Part of a small language model's weights.
Size: MLP 512 quick GELU, vocabulary 2048.
Architecture: RMSNorm before each block, rotary positions, biases on query, key and value, tied embeddings.
Training: a variant of SOAP for these matrices, 184M tokens.
Each number is 128 + 24 x the weight over its row's rms, rounded and kept within 0 to 255. Layers, rows and columns count from 0. The size above them is the row's rms in percent of the matrix's.

# layer 7 MLP up, 512x128, rms 0.257, rows 342-354, columns 0-127
size [102  94  97  92  90  97 101  98  85 108  82  97 106]
[[124 143 134 116 146 120 119 133 157 122 144 138 133 134 114 138 124  83 176 131 108 103 129  90 120 120 160 112 149 141  85 116 120 117 129 144 113 137 121 143 193 153 119 115 110 100  84 147 159  90 157 102 131 127 167 155 149 131 173 162 114 116 116 123 130  90  94 130  76 114 110 106 109 140 129 116 184 146 109 104 107 111 115 102 127 162 190 150 116 129  70 108 113 118 115 116 124 100 171 174 161 153 131 170 103 170 125 136 104 123 139 121 124 129 166  88 108 141 146 142 140 150 138 147 129 154 138 118]
 [124 121 109 123 130 147 131 151 133 112 119 123 121 112 124 103 149 142 131 108 101 101 112 133 152 108 139 149 155 146  80 132 136  97 158  85 117 137 116 145 148 119 122 156 146 149 175 159 109 123 193 126  90 120 141 141 105 151 119 131 127 134 109 123 108 135  86 128 107 126 117 112  73 136 151 114 149  81 100 150 152 127 137 197  60  84 124 125 146 156 136 104  85 127 140 112 140 124 148 120 142 110 141 117 101 138 114 114 111 170 115 100 121 155 132 110 136 146 116  87  57 127 126 160 119 165 178 131]
 [ 99 124 112 104 131 116 129 121 155 138  97 134 112 136 124 177 159  95 131 131 135 101 106 158  97  82 171 105 156 137 152 120 146 143 122 163 126 126 146 124 117 176 102 107 122 171 123 102 110  65 129 163 138 180 133 140 171 114 116 173 120 138 151 165 129 111 144 126 113 125 122 113 116 129 164 148 129 105 130 119 128 106 145 141  81  80 139 125 112 142 146 104  87 139 131 107 112  86 144 127 175  98 131 127 156 166 117  94 112 120 150 126 158 155 123 139 142 107 125 157 126  82 183 125 172 141 139 137]
 [116 134 126 143 135 149 117 158 137 161  92 125 139 160 119 133 110 186 150 124 121  91  74 147 123 128 138 154 149 168 120 137 147 134 119  77  77 122 159 123 116 120 104 179 129 128 120 111 100 165 121 120 117 188 136 149 136 130 114  99 105 146 134 161 131 135 178  96 158 157  81 143 115 103 150 115  96 131 129 116 134 162 166 157 140 119 153 148 146 121 145 113 150 147  89 155 144 124 158 109 145 133  98 108 148 139 122 163 146 123 133 125  93 146 120 168 165 164 133 159 187 130 145 133 156 115 135 133]
 [116 105 145 165 109 126 129 133 121 150 144  93 127 106 142 117 150 124 149  81 133 155 150  97 143 129  89 112 173 138 105 121 176 128  89 125  99 130 175 129 150 158 151 109 100 109 120 133 138 152  86 132 119 125 168 108 100 142 109 156  97 158 134 103 132 164 130  98  99 153 107 102 153 112  77 111 106 158 135 114 186 112 116 136 110 120  92 130 118  91 133  91 134 139 112 136 152 133 164 142 163 117 149  97 138 129 119 156 133 173 113 132 163 106 129 128 152 113 133 136 107  66 134 104  77 138 146  97]
 [111 116 104 107 115 174 146 128 156 113 100 136  68 150 113 107 119 132 122 101 158 111 129 148 142 149 100 156 161 151 193 142 119 131  95 122  92 129 120  95 156 101 166 149 124 111 151 140 126 111 140 133 123 149 112  77 125 115 123 130 174 121 155 148 163 159 123 140 159 158 146  82 137  99 129 170 153 147 133 122 102 111 126 101 114 154  90 151 132 116 110 140 110  83 169 123 161 109 125 135 135  82 125 166 120  91 154 120 152 129  96 139 132 137 157 117 137 128  95 137 128 116 166 108 142 111 175 166]
 [137 134 167 125 139 141 143 108 161 127 115 140 130 153 163 163 144 106 167 142 109 133 138 135 145 127 111 150  77 120 134 143  87 137 128 111 109  83  95 117 123 171 127 106 109 135 125 126 135 102  87  82 132 167 170  88 166 134  88 162 124 146 106 122 131 141  90 173 117 142  81 141 154 122 156  85 148 167 147 132 130 110 135 137 152 171 146 161 135 117 157 138 104 133 124  39 139 143 135  91 135 139 137 106  93 159  98 123 139 111 135 122 141 110 141 113 146 134 139 126 139 136 128 123 145 150 162 167]
 [145 129 131 148  95  95 156 114 113  97 143 112 111 146 148 128 179 112 133 168 110 134  93  91 109 150 104 146 124  91 127 174 107 134 175 194 102 139 119 156 106 122 156 114 148 130 139 126 104  91 135 166 139 160 130 122 130 107 158 141 132 125  95  85 114 107 118 118 155  91 146 115 101 156 169 126 160  96 147 137 149 141 143 106 141 140 108 150  89 128 119  95 161 180 132 114  91  81 138 138 121 114 137 105 105 150 186 164 144 139 120 133 128 153 155 116 151 150 129 143 139 128 149 133 122 105 100 101]
 [105 111  88 101 110 139 138 142 151 157 119 142  90 135 116 135 137 118 176 116 126 102 102  73 124 147 149 101 152 109 120 139 136 148 118 123 115  91 102 110 113 162 100 168  93 113 112 127 141 134  94  84 161 108 121  83 158 143 138  93 154  92 151 168 155  97 131 132 150 104 156 125 122 114 127 152 109 121 119 122  82 137 126 121 157 143 144 126 127 132  97 160 148 136  84 164 118 109 108 106 105  99 146 131 135 115 136 132  88 110 128  95 119 137 175  87 195 106 137 129 117 121 135 138 120 103  71  99]
 [141 146 118 133 121 162 116  78 137 100 145 176  99  82  81 119 104 127 137 170 102 134 101 155 123 110 115 123 109 105 168 126 126  96 160  93 165 144 113 129 121 105 143 160 100 125 121  83  91 124  98 127 143 126 141 145  81 129 149 150 183 148 128 147  86 136 159  90 120  99 101 121 101 136 146 105 115 150 112 144 122 142 114 112  90  92 158 141 144 167  93 134 144 131 154 152 129 112 101 108 154 135  84 103 117 138 157 125 157 108  91 168 114 146 154 135 155 163 162 127 143 117 130 111 111 124 120 118]
 [131 144  98 125 133 171 140 184 117 154 170 179 149 122 161 110 154 109 121 158 122 126 168 164 137 149 144  82 120 147 139 102 104  84  75 136 141 126 147 115 129 106 133 116  94 156 105 115 127 143 128 138 139 121 154 131 110 172 128 113 125 147 113 142 142 146 176  98  93 153  83 133 135 140 135 115 123 132 105 123 161 154 170 137 106 163  90 157  62 114 144  78  95 121 160 113 135 128 127 118 141 133 173 130 122 112  89 123 107 116 107 154 169 118 118 100 139 135 116 118  91 126 137 153 111 134 140 134]
 [115 144 117 149 113  72 150 144  94 103 106 105 109 123  93 114 165  81 120 139 119 128 130 123 148 202 139  98 129 153  92 117 116 145 164 133 144 133 124  92 109 134 106 170 164 161 123 123  82  92 130 165 120  90 123 111 116 113 122 159 134  89 161 157 148 104 116 162 118 108 111 140 123 130 114 159 145 157  96 167 176 137 138 119 114 117 131 106 135  92 121 175 133 161 152 130 107 105 165 117 131 115  97 131 120 115 110 127 155 138 112 130  85 122 148 112 151 119 137 133  81 132 141  71 134 135 133 113]
 [141 148 153 141 116  93 128 116  86 104 125 102  89  93 145 113 153 109 153 159 122 167 119 106 150 116 134 143 143 151  87 106 126 126 129 121 147 184 134 121 143 111 141 147 159  87 140 138 109 104 140 176 103  89 153 148  94 130  96 122 166 126 180 142 115 168 132 113 124 141 160 138 127 128 125 168 133 111  98  90 153  73 112 153 119  97 107 142 105 137 154 113 118 129 152 109  76 198 116 140 134 155 171 124 129  95 144 117 122 145 135 119 130 103 139 119 115 126  90 134 117 135 159 163 130 151  91 132]]
# layer 7 MLP down (transposed), 512x128, rms 0.266, rows 342-353, columns 0-127
size [102 101 105 108  88  97  96 100  94 116  89 100]
[[103 134 183 152 147 112 139 155 138 116 147 142 117 176 156 128 125 128 154 110 138 121 134 124 125 123 131 107 136 118 116 124 174 144 143 140 135  95 153 145  83 130 155 149 120 144 109 119 136 100 133 127 141 119  90 151 132  70 154 171 134 147 108 138 112 141 133 115 140 127 124 133 143  58 158 145 193 108  72 119 150 152 167 102 155 131 103 160 166 137 107 126 107 120 121 113 106 121 123 117 168 153 132 103 158 195 118 127 101 146 107 138  93 104 121 140 102 105 110 118 118  69 166 147 135 133 141 134]
 [164 152 136 116 137 106 136  94  77 139 145 144 159 140 148 118 149 161 138 201 176 113 128 162 132 139 168 138 129 156 124  86  92 133 135 103 124 133 133 121 120 106  68 104 119 108 155 109 150 144 160  89 139 110 115 109 138 113 134 141 142 107 151 122 135 128 112  72  88 112 177 113 130 101 158 146 150  93 121 112 107 173 138 127 150  87 128 132 112 107 138 135 109 138 134 153 152 170 141  81 129 137 104 162 135 122 142 129 121 150 135 131 115 148 133 121 113 141 173 101 105 147  97  80 141  89 132 140]
 [121 116 109 123  91 109 100 136  98 166 110 112 135 106 112 146 131 108 123 166 136 122 124 145  91 128 125  86 116  87  97 151 122 141 108 141 120 118 107  95 161 115 130 105 132  73 120 116 115 111 113 100 140 136 135 156 139  84 160 126 108 125 107 134 124 166 160 133 140 158 134 118  60 122 155 101 112 105 122 155  94 157 119 113 127 124 135  99  85 117 146 139 123 128 142 152 110 132 119 119  61 154 137  96 128 158 120 100 143 118 122 179 129 160 136  92  83 145 156 134 111  48 160 111 124 157 131 141]
 [130 126 113 153 105 128  87 178 145 110 102 133 151 153 123 146 142 161 169 128 110 134 120 158 129 128 162  93 157 127 129 112 143  91 111 130 127 137 112 145 111 112 110  98 143 127 131 124 141 173 154 156  98  94  92 109 132 169  85 183 143  70 148 112 119 138 113 105  99 136 143  92 120 107 114 154 157 156 132 143 120 147  88  73  90 132  79  80 115 128 144 109 152 112 129 124  99 148 107 144 146 148 132 169 157 150 129 127 146 115 124 142 178 171 116 150  69 134 131 124 115 131 125 117 125 125 133 109]
 [133 136 116  94 149 162 108 122 116 165  81 154 164 118 138 112 104 112 137 159 102  92 137 144 118 141 128 132 109 164 156 104 107 124 166 105 112 116 129 145 122 126 140 140 123 125 102 128 168 138 143 152 121 137 146 129 102 107  94 133 132  91 131 146  99 159 119  93 187 143 134 159 117 136 110 127  83 113 117  84 112 116 156 133 171  98 156 144 137 179 132 153 107 150  99 123 107 179 111 167 125 135 137 120 106 159 129 153 122 100 137  67 142 163 104 144 117  89  67 116 100 121  87 151 120 125 132 112]
 [143 154 136 130 120 120 119 157  84 150  97 102 111 137 155 163 136 113 137 126 151 133 169 117  83 146 166  85 169 116  68 136 118 125  82 146 109 122  91 137 100 146 152  79 116  95 119 184 152  95 110 142 117 154 129 144 127  78 148 100 138  81 117 119 125 144 138 151 126 143 128 151 144 103 137 170 129 131 152 123 120 125 140  87 135 136 152 113 153  95 141 114 141 126  92 186 137 134 156 106 178 124 107 110 139 123 114 113 126 143 119 125 138 154 162 122 101 126 118 135  98 102 143 149 167 141 132 175]
 [ 97 143 113 132 151 150 164 134 105 104 138  94 152 135 123 114 110 134 119 110 145 117 127 138 152  89 180 122 154 140 104 117 148 105 108  81 129 158 145 158 132  90 132 186 151 137 198 164 125 135 140 175 134 138 127 154 129 103 115  99 120 126 135 147 140 154 151 103 149 120 170 102  99 152 126 128 106 157 173 143 115 138 139  93 140  88 171 102 130 168  88 127 133 120  99 157 161 112 119 137 135 152 147 147 143 127 149 152 136 145  75 142 102  94 124 129 112  85 104 128 145 160 154 152 123 110  99 136]
 [105 115 124  93 124  83 115 168  93 136 153 127 111 129 103 129 111 116 185 129 122 111 155 114 177 118  79 113 131 141 155 103 160 119 135 138 146 156 135  94 107  95 119 142 133 170 122 141 137 111 158 128 139  98 134 125 127 140 138  96 119 121 145 147 144 116 161 140  50  99 114 148 138 129 124 150 163 135 117 102  88 143 121 150  90 170 108  90 135 108 116  85 105 117 138 166 143 176 123 175 137 145 121  91 146 121 127 158 161 138 124 105 118 114 106 161  90  94 150 127  87 123 123 158 109 139 148 121]
 [144 140 147 144 124  81 139 120 119 139 118 165 140  86 136 112 155 127 134 141 133 171 118 138 141 129 115 133 128  98 178 137 147 114 110 118 126 129 126 167  74 174  96  72 137 121 146  90 127  88  98 154 106 117 105  76 113 147 150 123 129  76 123 115 128 114 120 146 128 148 181 172  77 129 113 126  85 162 120 147 127 138 143 142 120 177 113 109 117 117 118 108 118  93 120 149 157  84 135 115 141 140 177 120 117 111 107  92 126 151 141 122 157 143 103 116  97 117 156 163 128  98 161 119 142 146 130 147]
 [159 114 111 108 135 116 119 133 119 141 123  99 126 165 130 118 143 171 109 139 134 101 148 105  89 130 153  77 149 122 125 152 132 169  91 100 117  93 123 135 169  82 130 136 109 146 140 136 105 168 129 138 119 139 124 161 114 102 161  88 138 128  80 184 143  91 143 132 147  65 129 125 142 130 141 136 139 145 155 170 117 136 102  80 144 113 175 113 153 136  85 143 128 114 137 113 150 120 150 106 147 129 100 142 150  90 169 113 128 147 121  83 103 105 114 135 144 130 165 145 160 139 142  73 151 123 134 117]
 [144 148 116 111 142 145 145 122 159 131 191 161 118 164  82 103 133 158 153 124 130 136 139 136 128 134 159  88 157 112 146 161 148 131 123 159 145 111  86 128 120 138 114 160 102  76 161 151 141 107 110  97  96 130 143 141 137  96 122 126  75 136 148 136 139 105 115 117 124 124  97  80 152 147 140 100 153 140 137 167 132 106 169 143  81 169 111 136 115  88 109 129 150 123  84 123 138 168 136 108 125 103  89 148 103 140 142  67  91 146 131 144 119 115  90 155 116  94  96 127 109 129 129 111 125 120 124 111]
 [184 130 133 115  75 122 151 149 153  92 162 147 135 118 117 110 117 166 134  96 125 107 124 127 165 142 116 129 149 142 110 120 158 147 124 159 159 148 150 170 122 130 153 138 135 101 151 146 139 105 153 120 112  90 135 115 150 123 107 125  80 163 104 111  93 114 149 174 124 131  83 148  99 146 155 140 104 125 119 114 140 154 125 113 156 120 158 145 155 163 111 113  95 108  75  71 113 122 116 121 127 156 139 162 102  97 117 159 134  80 137  97 144 113 149  88  72 134 131 117 165 108 146 137 161 121 122 122]]